Each number is 128 + 24 x the weight over its row's rms, rounded and kept within 0 to 255. Layers, rows and columns count from 0. The size above them is the row's rms in percent of the matrix's.

# layer 2 MLP up, 320x128, rms 0.164, rows 0-10, columns 0-127
size [ 86  93  92 101  97 126 103 103  94 103  94]
[[110 130 128 171 118 139 142  80 153 170 107 112  82 168 106 166 103  88  88 184 132 112 150 131  87 111 125 124 178 190 111 119 127 116 126 156 137 113 162 112 122 127 141  66 100 127 139 153 162 127 141 155 146 113 149 109 126 144 120 115 141 155  78 150 117 138 176 125 107 145 133  99 116 110 127 149 146  97 144 114 146 164 115 172 131 121 119 131 144 128 125 129 144 130 125  70 114 129 115 137 117 129 124 103 128  80 179 116 129 145 114 158 152 139 134 159 125 164 152 144 105 143 136 131 117 157 127 138]
 [116 124 140 111 131 130 109 112 112 126 117 139 102 142 127 122  87 148 153 129 134  67  89 172  95 183 130 128 107 133 178  91 161 108 106 116 140 131 147 150 111 144  92  99 161  94 168 134 116 134 123 146 137 132 105  92  79 180 112 132 145 112 115  91  62 123  97 105 125 131 117 149 138 128 163 117 127 128 121 130 147 103 135 111 156 156 138 159  83 104  92 140 134 149 110 128 156 130  89 165 144  98 117 162  94 166 119 153 158 115 141 121 128 118 161 146 134 105 127 126 131 105 166 129 142 161 142 111]
 [115 117 132 103 122 172 133 123 126 137 144 144  96 117 137  88  76 146  92 122 119 125 139 130 130 130 127 118 146 105 142 155 163 139 130 123 162 121 143 175 186 153 149 140 110 152 143 147 163 121 104 115 105 152 152 131 151 116 135 131 127 135 105 131 165 159 136  89 156 164 117 109 129 142 128 123  99 144 117 149 124 139  74 130 137 121 143 129 120 223 103 131 100  99 132 130 155 107 112  79 141 157 140 110 113 145 117  71 125 135  93 140 117 181 105 107 149 116 140 125 143 122 166 109 129  83 119 177]
 [173 130 138 129 131 116 139 121 156  99 143 108 115 167 146 122 157 122  98  96 136 134 157 144 171 156 104 130 151 125 108 150 101 131 130 121 119 122 132 130 152 147  76 110 146 137  87 106 137 126 113 101 126 105  96 145 106 146 152 166 123 127 138 167 109 107 120 130 123  80  99 168 114 132 150 143 117 179 191 150  92 137 120 144 134 151 142 110  84 125 139 127 125 150  58 116 112 138 151 121 116 142 103 161 119  86 128 148 124 118 150 168 147  88 108 125 142 105 148 166 106 139 156 102 120 177 128  78]
 [154 104 114 155 142 161 151 141 147 147 147 135 142 117 133  91 128 118 157 159 107 185 151 166 149 145 139  80 141 181 128 163 133 116 163 114 114 134 103 101 133 134 118 145 150 117 181 136 117  89 116 116 175 150 124 119 137 124 105 154 109 121 143 101 147 107 151 151  71  97 144 143 116 147 113 113 143  90 120 125 114 102 131 136 160 101  87 142 127 122 100 119 158 121 136 184 111 105 121 113 100 110 133 167 117 116 139 103 157 129 108 151 108 102 124 101 104 111 120 146 143 136 160 122 183 167 180 139]
 [ 74 129 118 111 127 107 109  62 106 144 137 147 115 115 171 160 125 152 124 149 116 115 159 104 113  97  99 132 162 107 151 101 153 130 131 122 117 105 116 146 150 168 109 119 111 120 104 148  99 144 141 128 112 139 152 100 137 118 201 145 121 116 129 109 147 148 133 119 106 133 135 119 126 121 122 102 117 118 147 126 162 128 159 113 160  91 129 124 113 147 138 154 129 151 125 146 178 119 158 118 116 119 132 158 115 107 153 162 135 131 194 124 107 112 153 125 201 133 140  78 107 123 133  94  94 186  99 105]
 [118 129 149 137 130 124 146  97 140 134 141 111 147 157 151 127 147 131  90 124 103 108 143  89 125 118 105 151 134 145 130  60  76  96 148 103 119  73 109 128  86 118 144 122 133 113 119 109 149 122 120 118 139 111 138 133 138 119 107 135 166 162  86 123 134 113 144 171 140 124 141 146 144  92 163  77  91 131 151  96 144 135 129 165 106 113 121 110 119 109 149 138 119 129  92  77  98 153 145 121 145 153 146 168 114 154 157 130 166 110 139 168 122 156 125 111 159 169 162 143 125 160 110 148 117 162  65 103]
 [120 125 141 106 131 120 135 107 102 118 138 117 137 115  67 128 120 111 125 131 141 147 189 102 124 154 146 167 117 151 145 153 184 170 116  85 142 115 133 120 139 131 103 143  95 147 103  88 132 119 157 134 159  70 125 153 135  94 136 134 136 125 129 139 120 106  92 103 138 144  75 113 174 119 181 137  86 124  91 128 139 134 152  95 136 119 131 143 115 107 116 174 153 123 134 135 113 123 125 137 187 106 133 127 135 154 129 113 137 118 175 157 180 110 148  98 132 157 116  96 153  91 131 123 155  97 107 132]
 [134 171 137 137 167 129 155 167 110 148 145  80 142 112 110  76 148 142 132 154 109 138 115 135 163 122 148 129 125  86 131 143 143  85 118  96 107  91 100 128 157 138 158 150 134  94 112 143 110 191 126 137 172 131 116 125 189 148 143 110 101 100 121 140 149 142 149 129 146 157 123 166 161 127 142 162 108 152 150 134 127 121 121 105 120 148 104 156 108 162 112  98 123 126 144 101 129 109  76 110 129 144 129  93 158 128 117  87 115 126 125 123 143 161 162 125 117 105  74 115 175 122 136 120 144 176 144 123]
 [123 113 160 161 137 107 140 124 116 162 126 110 105 160 153 148 113 148  94 115 125 162 140 112  89 171 168 123  94 153 137 117 135 172 118 126 140 142 130 176 146 151 110 179 140 166 117  94 162  98 133 143 142  86 118 145 136 133 128 149 130 131 127 116  79 153 158 141 174  74 124 112 117 139 162 123 186  81 107 126 141 149 134 134 146 148 109 150 163 131 155 155 128 125 171 107 145 130 136  85 142 125 127  75 120 143 123 153 153 159 142 133 108 174 159 128 147 118 155 139 153 130 146 139  98 137 143 141]
 [136 136 124  98 150 133  94 124 100 120 158 109 157 151 133 138 133 128 131 132 151 175 159 118 184  90 109  67 177 116 109 108 114 120 124 127 143 154 140 140 145 155 110 141 130 102 138  96 112  98 110 112 125 120 154 111 123 120 146 101 136 132 140 143 160 121 156 139 144 142 149 152 114 151 115 125  87 117 135  88 112 144 136 154 147  77 147 149 169 109 107 155 120 149 115 119 126 145 137 122 111 168 108 173 165  95 115  77 146 137 102 141 117 138 146 159 187 104  84 130 148 166 192 155 145 122 130 133]]